python train.py --num_hidden_layers=11 --hidden_size=768 --num_attention_heads=12 --num_key_value_heads=6 --head_dim=64 --intermediate_size=1792 --vocab_size=32768 --hidden_act="swiglu" --norm="rmsnorm" --norm_place="pre" --norm_eps=1e-06 --positions="rope" --rope_theta=10000.0 --rope_fraction=1.0 --qk_norm=true --attn_scale=0.125 --bias="none" --tie_word_embeddings=false --parallel_block=false --extras=["capped logits"] --init="uniform" --init_std_qkv=0.018 --init_std_o=0.0 --init_std_up=0.018 --init_std_down=0.0 --optimizer="muon_variant" --learning_rate=0.0191 --lr_mult_qkv=0.4 --beta1=0.9 --lr_head=0.00426 --warmup_steps=0 --schedule="wsd" --decay_fraction=0.848 --decay_shape="linear" --final_lr_fraction=0.05 --batch_tokens=131072 --max_seq_len=512 --doc_mask=true --train_tokens=1565000000 --max_steps=11941 --dataset="wikipedia_en"
Each number is 200 + 30 x the weight over its row's rms, rounded and kept within 0 to 999. Layers, rows and columns count from 0. The size before them is the row's rms in percent of the matrix's.

# layer 5 MLP down, 768x1792, rms 0.0582, rows 668-718, columns 64-127
104,153,165,207,217,187,248,235,234,228,259,173,187,246,229,171,154,205,219,148,165,200,181,185,243,200,198,187,185,246,195,155,254,199,166,179,216,189,231,183,227,247,199,186,193,174,215,227,196,239,211,202,252,193,167,194,193,204,134,226,99,188,155,179,240
097,194,260,166,187,166,143,155,238,218,191,248,217,224,175,215,205,212,198,231,200,224,200,216,225,201,255,161,201,297,230,234,222,209,187,183,216,243,171,146,204,190,174,217,227,202,192,224,205,174,188,229,181,185,169,211,178,184,187,193,184,235,199,168,112
097,195,224,176,242,262,176,205,209,129,176,213,199,273,186,210,188,206,190,158,197,223,175,140,163,208,234,155,189,175,151,228,142,255,230,212,219,147,248,165,194,209,205,200,188,194,181,177,161,174,194,225,241,199,191,247,237,236,171,170,192,182,239,202,197
099,220,192,202,205,238,173,213,203,135,244,167,151,222,209,208,215,215,173,182,204,186,220,246,176,223,195,205,151,177,201,227,156,193,194,209,251,200,198,219,234,228,197,166,211,80,142,177,206,201,229,217,207,172,142,244,226,198,172,190,181,196,182,254,167
101,253,198,203,223,270,233,208,164,229,242,214,249,203,178,230,233,205,175,186,155,236,226,202,165,217,241,166,223,214,153,220,200,181,194,156,149,248,214,302,191,183,258,210,171,188,147,149,188,231,183,204,169,212,167,229,204,203,199,202,193,216,203,206,227
101,192,219,160,188,205,236,221,205,171,202,147,190,158,200,218,207,243,214,226,247,249,184,216,224,217,201,198,175,218,234,247,215,203,234,200,175,237,236,204,189,150,170,272,157,202,198,240,174,163,175,170,251,192,224,182,228,225,275,197,245,227,139,246,178
100,226,120,291,216,177,218,244,177,148,210,210,151,204,228,207,173,194,233,215,201,180,206,167,174,288,188,192,201,245,319,218,171,211,231,199,167,225,177,194,279,222,203,214,163,235,211,180,186,179,212,231,184,194,238,178,223,215,257,192,137,254,229,188,215
101,196,212,207,195,265,230,246,224,207,189,184,219,211,218,194,180,217,220,217,239,219,150,164,160,273,167,201,167,129,162,106,214,179,247,214,232,159,147,179,213,198,193,260,203,210,147,248,197,232,176,213,226,193,141,125,210,170,180,237,173,201,195,193,200
100,225,214,178,194,200,178,201,212,208,259,186,244,160,166,174,160,123,208,161,222,236,220,195,189,168,188,209,204,198,214,191,179,166,149,190,199,203,225,205,191,212,187,211,150,233,213,224,233,224,222,230,216,233,199,250,202,194,165,156,184,200,240,233,133
095,201,223,260,198,192,202,221,180,215,228,270,183,145,169,227,194,257,201,203,199,132,230,179,177,216,205,202,190,232,157,176,217,240,238,208,245,157,238,217,160,168,229,163,199,242,217,171,171,240,177,156,236,202,255,171,181,173,170,208,203,170,238,178,202
098,235,224,233,214,205,249,204,172,229,205,198,212,192,211,220,215,210,249,209,191,183,214,231,215,221,210,195,212,217,228,230,226,183,182,178,164,183,233,235,170,237,157,229,201,126,195,212,171,182,170,144,222,155,201,204,186,197,254,163,212,221,157,196,224
097,197,162,185,190,213,210,218,146,187,186,188,204,274,172,189,175,147,178,196,183,131,202,203,160,197,178,200,186,251,179,258,142,204,182,215,162,203,204,208,184,247,183,189,193,188,238,180,207,172,200,197,193,168,245,186,254,189,206,155,213,235,199,242,179
101,141,201,150,174,160,189,239,232,193,184,201,213,186,235,180,183,158,232,201,224,217,223,147,214,262,172,166,210,133,169,199,196,215,161,238,239,196,227,224,215,228,236,148,201,239,231,181,205,162,193,152,224,230,209,194,198,201,159,179,211,218,180,247,154
098,183,215,168,211,219,209,182,194,204,245,229,223,105,208,201,264,214,179,136,217,223,203,207,171,211,180,164,202,204,198,171,238,159,194,152,205,171,244,233,231,200,179,154,197,170,173,195,185,218,241,134,242,261,193,252,145,207,210,182,169,145,227,240,138
098,124,159,262,194,147,204,142,210,203,188,249,180,226,241,218,198,225,172,239,180,214,190,152,211,208,223,141,219,210,293,202,185,145,151,253,175,208,210,167,173,218,260,228,170,157,138,190,217,217,262,161,135,231,214,175,220,239,135,209,204,244,320,130,142
103,200,168,244,202,175,248,176,231,193,206,184,201,177,230,199,211,260,185,196,149,216,225,173,167,226,170,179,199,220,172,161,228,251,225,168,185,232,213,215,244,174,207,201,197,175,204,146,119,171,182,226,213,232,173,260,219,233,206,219,202,170,158,192,179
097,246,154,181,210,181,202,216,199,172,183,207,227,166,189,167,192,232,161,238,220,235,208,168,186,196,237,152,220,199,199,190,162,136,195,190,248,201,224,238,215,202,153,141,240,249,196,165,162,264,153,229,228,256,213,199,235,214,175,217,234,195,141,165,199
097,198,121,156,201,192,194,200,189,204,233,158,159,247,206,191,208,227,182,148,193,200,187,180,216,254,167,206,222,202,186,187,207,227,176,199,213,168,252,181,209,192,205,227,195,219,208,154,214,204,241,187,237,214,191,135,138,165,204,213,198,212,236,161,178
103,203,237,209,215,193,209,242,155,182,209,199,154,231,246,172,179,154,194,204,231,249,244,211,178,258,260,202,186,215,159,210,160,222,227,198,201,217,231,292,228,197,213,179,203,192,214,165,204,208,148,157,160,172,191,157,203,236,255,181,236,158,171,135,175
103,227,238,225,149,204,246,187,232,270,234,242,244,218,232,162,190,173,235,278,205,208,176,169,228,243,248,165,168,202,173,187,233,162,194,205,203,131,207,194,244,235,176,205,148,183,200,171,246,234,220,188,218,202,171,230,208,243,199,213,146,208,147,217,218
102,179,164,154,185,163,174,198,235,181,219,214,170,157,180,175,152,203,167,187,232,171,209,161,215,210,212,200,173,193,143,192,197,210,186,195,239,171,232,224,205,199,214,213,194,276,226,231,159,183,190,218,209,237,221,220,213,152,194,194,191,195,163,185,198
097,163,192,220,221,190,221,155,170,172,213,198,212,184,226,173,254,203,240,160,147,162,172,176,185,233,210,249,180,253,239,203,220,228,165,212,231,178,221,259,207,187,231,145,181,185,204,179,258,220,208,181,189,217,171,198,177,194,217,209,197,193,175,238,176
099,217,195,185,217,197,178,194,182,135,184,166,222,204,194,164,162,164,198,166,215,199,185,226,236,209,239,211,204,203,182,194,239,168,196,176,128,196,219,227,219,193,196,178,197,184,190,192,190,130,159,192,185,200,235,225,173,198,234,184,137,188,198,255,183
096,200,174,213,223,235,174,265,158,163,215,195,197,179,225,200,200,169,187,191,158,206,234,189,240,180,223,192,203,233,151,181,181,186,220,130,199,157,216,229,170,195,190,197,223,186,187,224,226,189,182,158,213,173,213,187,204,181,246,216,195,144,203,158,195
098,169,248,227,169,151,197,176,161,216,173,200,193,195,206,214,170,172,235,192,196,245,226,136,239,248,178,243,199,245,194,145,198,192,200,195,213,85,211,184,136,207,204,239,146,201,187,209,147,224,209,132,196,256,155,227,209,233,176,210,169,208,212,200,131
101,161,283,239,194,194,208,196,123,148,197,190,173,167,174,228,204,229,144,219,209,158,170,192,210,170,201,142,194,239,225,193,200,253,173,208,210,178,171,232,187,196,223,161,236,137,201,209,233,215,195,187,249,201,191,170,210,208,226,227,159,261,178,206,125
099,217,117,217,217,228,180,210,194,101,176,177,187,207,201,179,199,193,211,189,268,181,200,191,191,182,195,193,194,194,213,147,208,171,218,207,222,139,182,195,180,207,261,264,222,232,181,172,177,215,231,175,200,212,202,202,215,202,196,116,185,221,143,199,205
099,184,196,225,203,212,153,234,217,205,220,170,179,224,172,157,169,224,174,250,210,193,167,253,172,198,210,229,174,230,142,209,234,212,177,232,178,276,178,194,210,218,192,169,165,230,169,206,229,230,201,225,165,228,238,174,239,201,216,202,115,220,190,223,209
099,175,214,132,201,260,175,218,190,202,199,191,200,241,163,209,214,182,169,180,231,235,141,194,164,152,220,214,220,200,207,213,203,204,209,168,190,177,213,171,211,159,179,182,208,164,195,240,201,187,182,139,125,202,211,211,244,206,226,176,164,156,224,242,223
097,271,211,175,218,223,190,211,153,193,218,161,205,247,191,184,233,174,179,223,197,173,221,197,202,189,239,230,213,203,205,217,231,185,251,162,204,170,240,197,180,170,196,212,185,230,242,238,223,217,197,236,212,153,242,156,190,205,256,181,233,198,214,218,153
101,176,188,204,186,214,155,202,196,182,203,214,150,217,200,174,184,155,162,227,152,185,216,206,219,186,157,213,210,199,238,216,207,153,170,184,195,218,221,257,226,227,162,152,243,200,188,240,240,113,227,213,157,198,206,141,207,220,185,246,254,228,217,211,186
109,202,165,193,177,214,175,201,263,234,176,183,275,191,165,191,275,162,203,240,223,188,228,194,246,166,160,219,196,231,181,188,131,215,178,236,178,53,158,204,211,207,217,201,200,188,201,235,189,194,218,195,228,184,215,204,216,231,197,202,219,228,151,161,250
099,194,219,230,213,203,213,199,164,186,169,240,193,220,192,212,178,188,212,172,187,163,196,193,232,164,263,254,137,235,143,188,210,205,226,207,176,209,211,209,259,194,213,198,285,191,151,168,173,249,208,176,236,160,214,216,217,227,168,204,211,179,218,223,185
098,147,216,222,205,191,214,183,213,206,189,189,189,165,222,178,193,176,191,226,244,198,185,209,211,122,277,208,216,174,206,150,206,193,176,224,162,224,133,189,185,158,285,218,213,202,202,208,218,173,219,130,176,204,167,198,192,208,217,206,225,179,225,169,162
099,219,168,209,172,214,276,200,186,197,215,226,250,191,181,184,245,166,181,162,223,148,205,146,204,185,140,173,193,212,200,185,185,223,122,210,216,144,265,194,202,211,172,246,195,164,131,240,223,265,161,204,219,199,162,247,190,248,203,210,216,167,238,197,166
103,198,214,179,204,186,210,218,172,209,176,234,165,220,186,165,217,212,206,183,219,165,186,132,196,195,180,201,171,156,189,195,164,181,177,239,221,147,213,220,185,203,187,169,218,172,196,201,254,188,165,170,212,211,178,217,191,187,249,228,255,193,166,290,136
101,197,202,216,202,176,166,213,190,176,228,193,158,181,214,200,181,228,162,122,217,168,185,198,173,205,204,210,194,185,271,174,206,232,167,192,215,300,215,196,203,199,174,186,192,218,202,225,167,233,263,219,220,241,153,174,250,201,156,145,183,230,264,214,195
097,203,180,171,217,213,214,229,270,188,188,164,212,229,177,127,238,190,198,191,233,208,199,180,199,183,290,178,206,146,221,188,184,235,249,222,164,182,160,184,200,194,243,190,170,202,191,166,207,187,203,199,197,186,153,223,240,157,164,234,165,158,214,221,168
096,163,217,178,192,197,222,207,166,189,150,157,238,183,206,193,208,161,183,233,197,240,208,212,227,179,186,199,188,189,232,177,203,134,206,189,179,220,200,197,234,169,198,246,234,157,197,192,140,249,216,190,213,157,235,196,148,193,214,212,189,176,221,225,182
103,207,247,166,191,248,184,217,185,159,196,195,196,181,192,202,222,162,255,187,194,209,206,144,230,199,202,186,185,161,142,203,194,196,183,223,226,212,166,157,189,204,183,239,243,216,154,204,192,131,213,230,183,212,237,220,156,222,198,173,204,175,225,169,135
097,162,187,210,251,169,216,201,231,255,222,172,168,222,217,168,154,193,185,241,173,194,238,172,209,243,224,197,271,153,177,199,216,186,163,214,180,169,262,251,192,202,231,230,189,216,179,211,172,142,158,244,230,160,213,187,181,222,179,134,210,241,227,191,185
102,230,191,206,243,237,233,146,186,264,253,238,221,178,244,195,163,174,196,161,204,163,200,166,185,171,168,222,203,215,195,236,180,158,238,181,213,157,229,171,168,221,243,179,194,185,196,171,202,223,286,234,234,249,176,168,154,235,224,224,221,219,171,134,223
098,241,167,196,177,252,185,266,223,187,199,229,159,233,195,208,208,208,190,138,222,206,224,180,199,216,239,177,212,207,182,226,198,183,205,183,238,246,187,257,229,188,197,217,205,174,180,236,254,236,199,208,175,136,228,192,190,211,225,229,241,229,157,214,170
098,165,260,188,173,167,161,237,179,216,202,174,194,145,205,230,183,175,186,229,188,145,184,183,235,213,197,217,212,261,151,226,211,173,235,180,189,262,281,194,190,196,197,198,166,227,142,177,256,218,229,188,203,203,183,150,230,231,189,215,146,172,206,143,163
100,197,227,193,210,228,156,162,182,135,203,193,185,156,207,281,221,175,212,200,142,204,185,180,206,244,249,239,210,200,174,188,197,203,228,189,184,158,176,216,223,194,204,203,179,201,230,268,204,180,229,232,171,220,235,170,196,200,224,227,219,171,228,183,150
097,219,228,203,194,147,136,206,203,255,205,236,174,241,184,217,224,182,192,227,215,179,177,203,223,214,136,215,199,228,214,222,193,190,171,230,202,105,225,213,205,202,198,141,153,173,177,168,165,177,175,175,190,190,172,236,181,198,194,210,161,202,190,168,158
099,181,126,213,188,186,253,238,127,155,231,236,194,201,205,196,219,181,187,179,233,203,152,215,231,159,200,249,184,193,180,195,156,174,239,256,249,163,217,236,174,165,255,194,226,220,221,185,161,206,174,211,226,175,203,204,211,192,165,123,227,233,121,204,209
100,187,235,212,211,255,154,232,194,184,217,228,227,247,175,234,171,193,142,264,203,166,237,159,179,195,259,184,210,229,214,259,202,195,206,176,208,251,191,140,208,230,166,237,156,244,166,208,201,191,188,202,189,195,262,243,182,192,152,145,217,249,261,174,160
099,244,252,182,191,172,165,186,202,213,240,281,173,176,179,223,200,213,206,225,239,224,151,206,215,141,192,186,167,255,200,244,248,222,145,169,175,144,204,215,187,240,167,214,180,175,208,216,205,165,240,187,230,200,131,197,265,192,244,300,154,202,109,177,187
097,253,218,251,165,205,146,188,185,184,207,274,185,172,203,208,185,198,250,235,179,202,215,194,165,262,171,227,159,247,118,201,238,242,162,194,157,197,282,216,157,197,258,247,216,138,217,204,288,164,181,180,178,185,154,203,178,222,196,143,200,236,198,261,245
099,207,185,181,169,157,169,229,214,172,168,209,189,238,183,180,200,168,214,202,190,213,185,243,141,188,227,167,206,249,210,201,230,221,215,157,143,148,184,199,182,227,138,159,229,198,187,187,140,175,192,209,193,162,188,232,227,224,203,219,214,226,243,239,204